Weights of a small GPT-style language model, trained from scratch on English Wikipedia: RMSNorm before each block, value embeddings.
Each number is 500 + 25 x the weight over its row's rms, rounded and kept within 0 to 999. Layers, rows and columns count from 0. Numbers have three digits each. The size before them is the row's rms in percent of the matrix's.

# o: layer 2 attention output (transposed), 128x128, rms 0.136, rows 10-25,73-89, columns 0-127
# v: layer 2 attention value, 64x128, rms 0.0759, rows 10-25, columns 0-127
o73 105:536504547460494494494515503498512493496508467517502459461536510581507477531510530515472534506507537489471505499484450474477460497491501506515506505518532502470467496514520477529489499487475519478467533536506450511529462542470493508527496527540530529464469498527518464504477513540494555504502521513520494507482480500507509474508466548471474495507487493528463492498519496483446514472472
v10 113:544452490502518471468515501490517469458522532539457485495472481532492484491501460518440483456493477499458499501488534490506518536493495502537511504533496499447475537494493548512480495501452508484541533489517560497502508496488510534532477519488502502455483497513509477508497473523487481503514537486518497502559504516528573481495454550487490491493511512490480509510497483525495498469478
o10 101:550492518498503511498503489541455515488479483452498490514457531495518483478501459492501512511526498510456493533506492531468500474476503550479481487522500488508488493521547522508515498521509514464523507484520493471478466441496475541496471547534495530503479493502548481482553512487499468464458439505532472489503506492554512491479456521519500501491505512486515536517514566526508516529480
o74 117:453477500474535501468517491522499523544539548502500501472523485503507544499500472507494458473493525458552478478501520533506512499492469467505491488497482473483502546475493503510519506510491500411512507514481525504494546544477510494486494523469529463495502533509479510513479503509529563533523509504506573487510484499485496513529524451522525475532496499500508490513511440519520503485520
v11 095:524467550544522481484501481509524489508482531517463492476469456490514525489469503514440500540501492466525490464525501510521507503524487483502509484493504494479501564484471513481528527458483482463560502499458489506498522484506512516462488513483483471495519479485512491527533477463514474513480469476508533505492507521464545549496479481463531539484475526516541518503512491453486554471500
o11 095:502484515484470521507496441522465508495490497466477452480480485428494455461479491483500465504452484506505496482484502497505475459506489465504503525513559536442498520495483507481457494489482536517483533501480498484475531548452513518464522489481487488504467499517526526479496535490496452513510462545482491467473481514522493486518507541510514515467511471517510538482487549518488505496523
o75 098:517508506539488515460515453528520501454493491528504487526432512531482533490509492537486512498535534467507525492502508545524498533478545516531490477502460452516506516521479471488521486512475434435500485512490512510494478456509510509522482524507550520525501509483486501538481424489495488490480497514517539531507489468473540510532503489461499473513500515511499518526523490480491495473484
v12 097:477519485517493519480510496478510491486516522548478510507536484492474523490554521500528475551545510498497489480525521509535499510451461533527440522471503535455476497525529506508505509449471526508500502534530512486527500480512503503506535491525516552519505482509521469460526470479558483484492492513479450528495503521515476511515494559463512472487442508520514503521488528520521515471505
o12 084:482537499506486553488492490538477486478520508469502488508499508426519510483536501481520487529451467502498496506533532536477454496472465505479495510497491432518506507466500500510520538468445442464534528474508483498513473520549493517487522502540471500484502485505518519467544464492494453495498521543506452482512495474524538529469502474481490475505497494477504499498524510478514494479518
o76 113:486482532499488490533519489494516531502525484525498479472459460505504498522529473517500489525554548485505493516490509451510570472462527529518500501460516566495451514499511506506453472493507508492476509519535533496519467482479482517499484505519482502500503565522478494515462530490502503526538497511460460529494485471462466447500477497533541527514487495531508529532477501518508524501503
v13 096:474491491517461476489484462513517510494468555535490546523472486527505476510480506466479498484438504461482492540524521542528530479529528504498493470515523475514543509501521537513536564492480490487502511505537491487528528475529480473516480460545514486511515480506553472512493485522524498512471487518471520509509530490523481529501484482489418495536499471514530497499491482491491457492488
o13 083:493508497473498532487486501515472495519529509517495509521479492530507536477502468521489483504484454477501473509516500536472483504492546514455502471523548435504517480507521510500475520553488486510502537494490503534500440487537496509545467469499460517557523547564532528475538528481486478538507495487471513491509504487476529507459480503500513484481470472484515487489541498470545510475512
o77 108:502469516504461514508527470518509505483478498488496482519447472510499453509531530506487485495512510477512495542478497529532480473523482491524494454493472556479500530489477468533522496531526522472508502471471461525524525484497520483478507511537519504450520432460501503564504494519505521489514527483519505478475529524513498479506516550471500485459544449531504478518454501537507519491483
v14 106:458556466478521472469532515467490515447467508519489528496465474482522507463511515545531537528495514474478479520509488521535501504524525480541524495533494481507470488510500522499509521534475509509511481511529557490510507514532524493531461516495475503488505535531487493443519454480509520489511481469520509476474515492466508479511544496488548549473532495442477539511517509492490514514479
o14 093:513523469435511491488540505540510429490548486497533511471483507486478492487510488492509526526491514485489531512503508491503512504477490508495519485531468513528463508456494512462537482491493535445489470504551497512511428476496513482520496484509502510478546491525489459465510514508466469544508470503468505518473520542509533528503488498494502501471500441511496522535456494475479486540495
o78 113:502475501520487511492471491491505510462474440478443461520532475493489535493484504475496479448525544525509462492514509514474479515520541495542493446508514527521525515491490477530492541484472475540520517512479519475499520531502518516511498515471509493499462471538505461497498509477510529443471514528515478491489476477467509517539515498521501477486549543434494509536522457508507502512489
v15 100:491511487489455496510488518534513525465493510535512510536512525523497516480432535520443468508488478514530495505536506487514531521545490538491504520513490474491480499480508492508465533527502485503484483525542444511500522528489519514510498492503490515491495526472533450494533454461530525486469502527504567521498495472501491534512505460497472531515550542529466485514489481512451497530478
o15 092:443466493476510476516532523476490502511533515529537511540500507551539481507506495522516552481517487527485454478465503480501473498485448458499525466526518520476511524491527493491515458520524490509517506520504483542505468492516471492501475523504496511545513490495469552504530521507503498497538526479483477506454477499454522510489510531526525506496538492482513477526497554536518473490568
o79 109:504494500527504553514502497543523510459491528464484456481507508440479518501510463535459489468517466488490517526473511508541493526514498517484469485511484517522486507468494503522499521513506521528522490504501462512478484495491519498533521468519520521470481481530512481507494487491517502484496527520476516469505462495510488496446527454457426470513501448541486459469504445457483533472483
v16 107:494479522492539493527509508460467501496498508497472471498495451521494546504514531521486510501503455465491469498450522513525529531538481533488507464474488484504522518516473503511467517550548476490514471453543489470529493472529458484487476493477519484473524454496511521481524476498536461507481500468506486490516452521524489481516524517542509440463497479489503529472489498489467546523486
o16 094:492596467503536460472512531477511511518528489489488501478549506474484499490497488467518558487462573516484505521508470488485486489529521491497504475538519499534516500501473499504499460513517514542513518470501498491488464499507493512508551466486486539537493516519530471533505534507481473507483536510520553510479519503528474488553453493527507477479495502468514521486484516500507533511500
o80 114:518496522530515533514488523527493540481451536525435518514460486549515536509519483506481486507528497463559490475484490525540504492524515537524489514514462503514495506529485458496503441500500518507480497542499483526505501485501521505516465550510503480516493500542470510471517499495487528497491478530455461514504508546481547495521488503525482518500508522521496533504520441468495469465458
v17 096:477510506515466504496508540535472524546534506528472504519510472514508468547478498521451517510513487529512497500541461498509487467485521498478565480472514529499488527523493483517502512515535508512482523552513528509516476469476528472516467504499479427498514489449461554513533521511525513533473487488470484468484529512551492534465498521516502524504486513507483461491479499521483502502544
o17 089:543492533505512454508528481451519489479448507519457479508515500547492520499466448541488512519506501483460515513544506519517499465508503478508541510484535481541457500508468497482483452498479495473505487503499484514493461491451505481481499509454490518519453507506453506502515508509517461518518483546512513520519519475475524483535550501511473519512521490472532526499496502565517514464522
o81 110:468498483494497487509484548550518515506515483494522543514471478482501466525520485482543464469512500529482468488462472512508494486492507540493464501493496558466546503508522521537493514445520530512462538479441490486538492465477496536498474471522526497468511528481496524537468497507541518511496539471492442487507493482508484521496480549488526496485456484515499485513479507504458481521521
v18 096:475511509503521479514494494473538523495498519538501481499466528465516503456470498496452487481485465448484476479487511447526527493487517500493459493496493505478490428506516483513510497514493506461511517481526510523516520467521513490481493503449497505506511493522501486464481527485491477489563507546523439466504536493503522539481545490463531507509482528463474506499436518470472485484545
o18 088:452473511482462505499487496493477521516517503476544502504528522496475486570513540494514429517487468512479489551515510489497459499462513512479438526498483497523512473491516457500498482505503499432444473523480505492489504476464521529509500503483494476523498471499518480476465499480487456501499456530501511471490478485476486503472516504489507457512539531502514485483489466493469469559486
o82 097:492543480542532513509489516495530475478469490524480511539543497521452481525481470489460483466500541488530507526489467471507511449551521511476529524525477491457517475491503477492522510515482493531552523490495523500467457473465476465493513460501523503509514514559484499540506529504513489501512499483515523503499506520518501485526462512502471581514465510520508510495527493486534530475526
v19 108:514500490482484509490504510484511538493532504482508480498493538485479498480451534523483496509529456521520507505450474487475535529497468462526522473474519509533520514510511487517499521480469470501574506491479491490459491523481470480504485510539464499500475501516554495500497471492539547513545491497486457504442524505493529510514500538445511550474504490493500532552478523545520537509514
o19 083:474482541436492460557518466489512516515517512499525538486474516459505502525516505521478524506475497511546491495486488480503473511504513498480491508503519494465577485529521505529485495504521461465499508515503456501516476514480471466541497528528488479470463513501540480505526507503510504504479496477471508553500494447498506487473527504481473508508523487527449434493462557509485515527519
o83 122:474521523523483530481460486483474521477479526528487502499520495461481518498449488510502464464508455489460521497509504525465528505519495501526503523490480478534486484472510495472507487468451499531504514514509439474494534524521490533444467521510507484529503516491480524523465485545530515506533445514487494543478484487487511508517474510464482516508467558460509563510463487462513499493504
v20 110:569526506472478473471507480492522500466500501542434472506521468459502532542514502492490545494463482471490478544473499498499493546481485509499490500517512535479476494502503492515518501508469470488509445480505521487462520491529499494525514478515499468548451503525484524449498516476501503503511543482502491485498508478486475529456537492494498534493483440468485458524530505501539498516462
o20 103:512506470473465522510458513536515490477481513517500477462474467513487489493519508496519471523512481488498528473516514562542493509527492502482538527506481461538485505540480500489543529489505514496481498460484521550488475480515544533515463471531473538471528514513528438509516483544503491462489531527499488477471488467512513498499472524494469500440494501484520487563492484478494524507456
o84 118:496516537464528497489537489497555488471522505480468509524504501418480525465479475470500479466464496482491512517511506517461498491492486519519463506526547519499527482469499497532466508521440459478468507506471446500473550510500529460511514473493514498546464502547446546510516537484505508523511498502484493511497522514515508483513471462525515524505506504487473501530507535520518519500516
v21 107:523493510497504475499512443484451516527438510480452587500539477484536518519466500514513480517474515495508545525478525528511504485480527527487451493452484480497509469483502521517504465446486514504521494498516496536506497458534548497502474535510491488483452499518460526521505518493506464473530492539506532523473516513497481498456509521512504514469476523495490525507477515508480486498472
o21 092:486486449492478479495463482468538494481485531506518433488479488508517501489490488488478462490494492480517506457519543502488493530528555480462505522533548503522505491484509477499515497491475478516507515421492479472506465482536516516530510490485491475508484496460508516523562487459498478517507484509530527488448516461498466487460474544503518497497461457519502530519514512501504455526497
o85 120:511515506479496469516544452534437504508505515502497553486529486489439475477498564516493532515496525540479512529536460501506499485502501512483512515485461508495482469516455554524498467482531491471486534491524533484496510447482521496497471523506501496501501488523496476503476499499492507495441480536529483531482442503480483504520522497525510488493521526530498456480451519510477460486483
v22 091:535535499494534476525476508555483500511516480512487492449461492478515473476478515512509526491503538494531530535530479504523526524522470525459522487502517496472480493525502453462494502477520479531513515482468520503535513491523477520527502490493477537493493521503487529472530568510488503467535495482506460557471521506493510534495467470511507510477485516504489503501552530412486472497495
o22 079:503475483458496548494481534528529493480466493534479456502501518492506475589493502503491500508514545554504499471486503483491502489522520448505475572511500478515486504478519482486510494490522476523489499504513529486462497499532492523500464518492473506540531502543488476540504460465526453518494498487535540526493480477455509501496512489448522520502466466518502467487494488499483479479537
o86 106:538511523504524490492554491466525487493541491457518547485484505476510466486455498480523493532477481500508492483490504468515453517513465535528560440509477539497531474534492490505507550473482493495490511535507525491535500499489526504481519480471518506531462481473468479490470489485486480514507477502496472460498508521459480503510470495524508489501544513555478520552543516473495527528527
v23 100:528526533500511511464550539498492491507490475503496550490503489528489527562543498499493473480466496483537548518468501530480490481489483514529498520469467506519476481480472504507501455460505480490459496461501506508530463473490433538528500507489466532512524494532531476481466505521462528475468493462521486539527507478531530477520498490483531499524523505479482495468509493527460488535518
o23 073:537468492551491480520493526508507449473502540506489447463531498541510519484479519510489549510489490559496494499534460513467543450501546500505523489526482512514537520541502504506504493469515487504497510517468524528464507500484494515516523479503536471504480476495542521486555473503546508517510491454504485505487494518519498514516508457496526511481530500540504513525532518515427498475523
o87 115:519561530459484509527482490530498499550493494465522533485531517531494538480535466496511479509501543492497486509542520541487485516502489511495514499503501483494504483489518536494495502517516482465503485545558505493524495514538456518481515501504504547498462509506493482472472535493513487461454504510519486466487523516502471423505490478512518471522455481466475525461512444506542524529493
v24 093:501512474539505524501540495493542493480495530527513504516525537480513457477499533522477455490504495541528514527494506494511441516491517519446498520508515504474547495528506505495470472529508506513513493493531508531464503490485497488518476445500528514486458537505525497546478522525481553459477447496486510471490487478501509525524506513502534517482517497526489535484548519465478544563530
o24 093:490479475466478487523519518464475506445528465487511485515487478501516490537515478508478496544491436525462510465493514508475498488513520486538498487538487486483534497537489506513463517496517481474473499525534494549464491493516492507523500487554521463519472519502476479488508513451523541508468556478493471512461483477494555548550504510505483501508516453530504482494473541528501503517506
o88 114:506472507541472460500493510494491494548516532553535490508539525493488506509492524487528492469518525495460501527480481432501480503464518474458494534480500529507486487465509482530516504526495526515529507469493516492506486526517542530513529508496453515444502485522525514520530506558502507479500492480462548444488489528529499520529485485533491543510531551503524520526514483466498470504524
v25 109:492529544491521459468475501466504477539508507526503517569531508489478501509516527472483504549466453500527462489498546473474526487482532515505513503490535518475460539475492498535509527520472502541512521486504529468506494522485471560464490510495524524517524538512512503494510509506496477508501509539530548514519493534526447527478526467501519489486473478486491530514549495519515487463518
o25 099:487514500503484517497518484507453509506507538517521471491505476499473517444464531497543507516526512496493477564510540521453471491487499547510491467510540481512475538472500501490508511535522572548524542456499498504488488494486499494469483531499487516494531506523482474532459516554467492521490536532487497499489501527528480483534532499491516512495486508498487461514485574480506521490474
o89 111:536484519522533512516542530504534447537539473481492534505545518483466507498549490489454493487524489521462529503545487513486507471512452507500502547515530490517488499507545503488508505480500476455522521505505521502454485542475456494510517481500527515503533492510506542493509486498496438508503485520455519509504484504470495501519504521517487456488467535478542558537540507516512497482520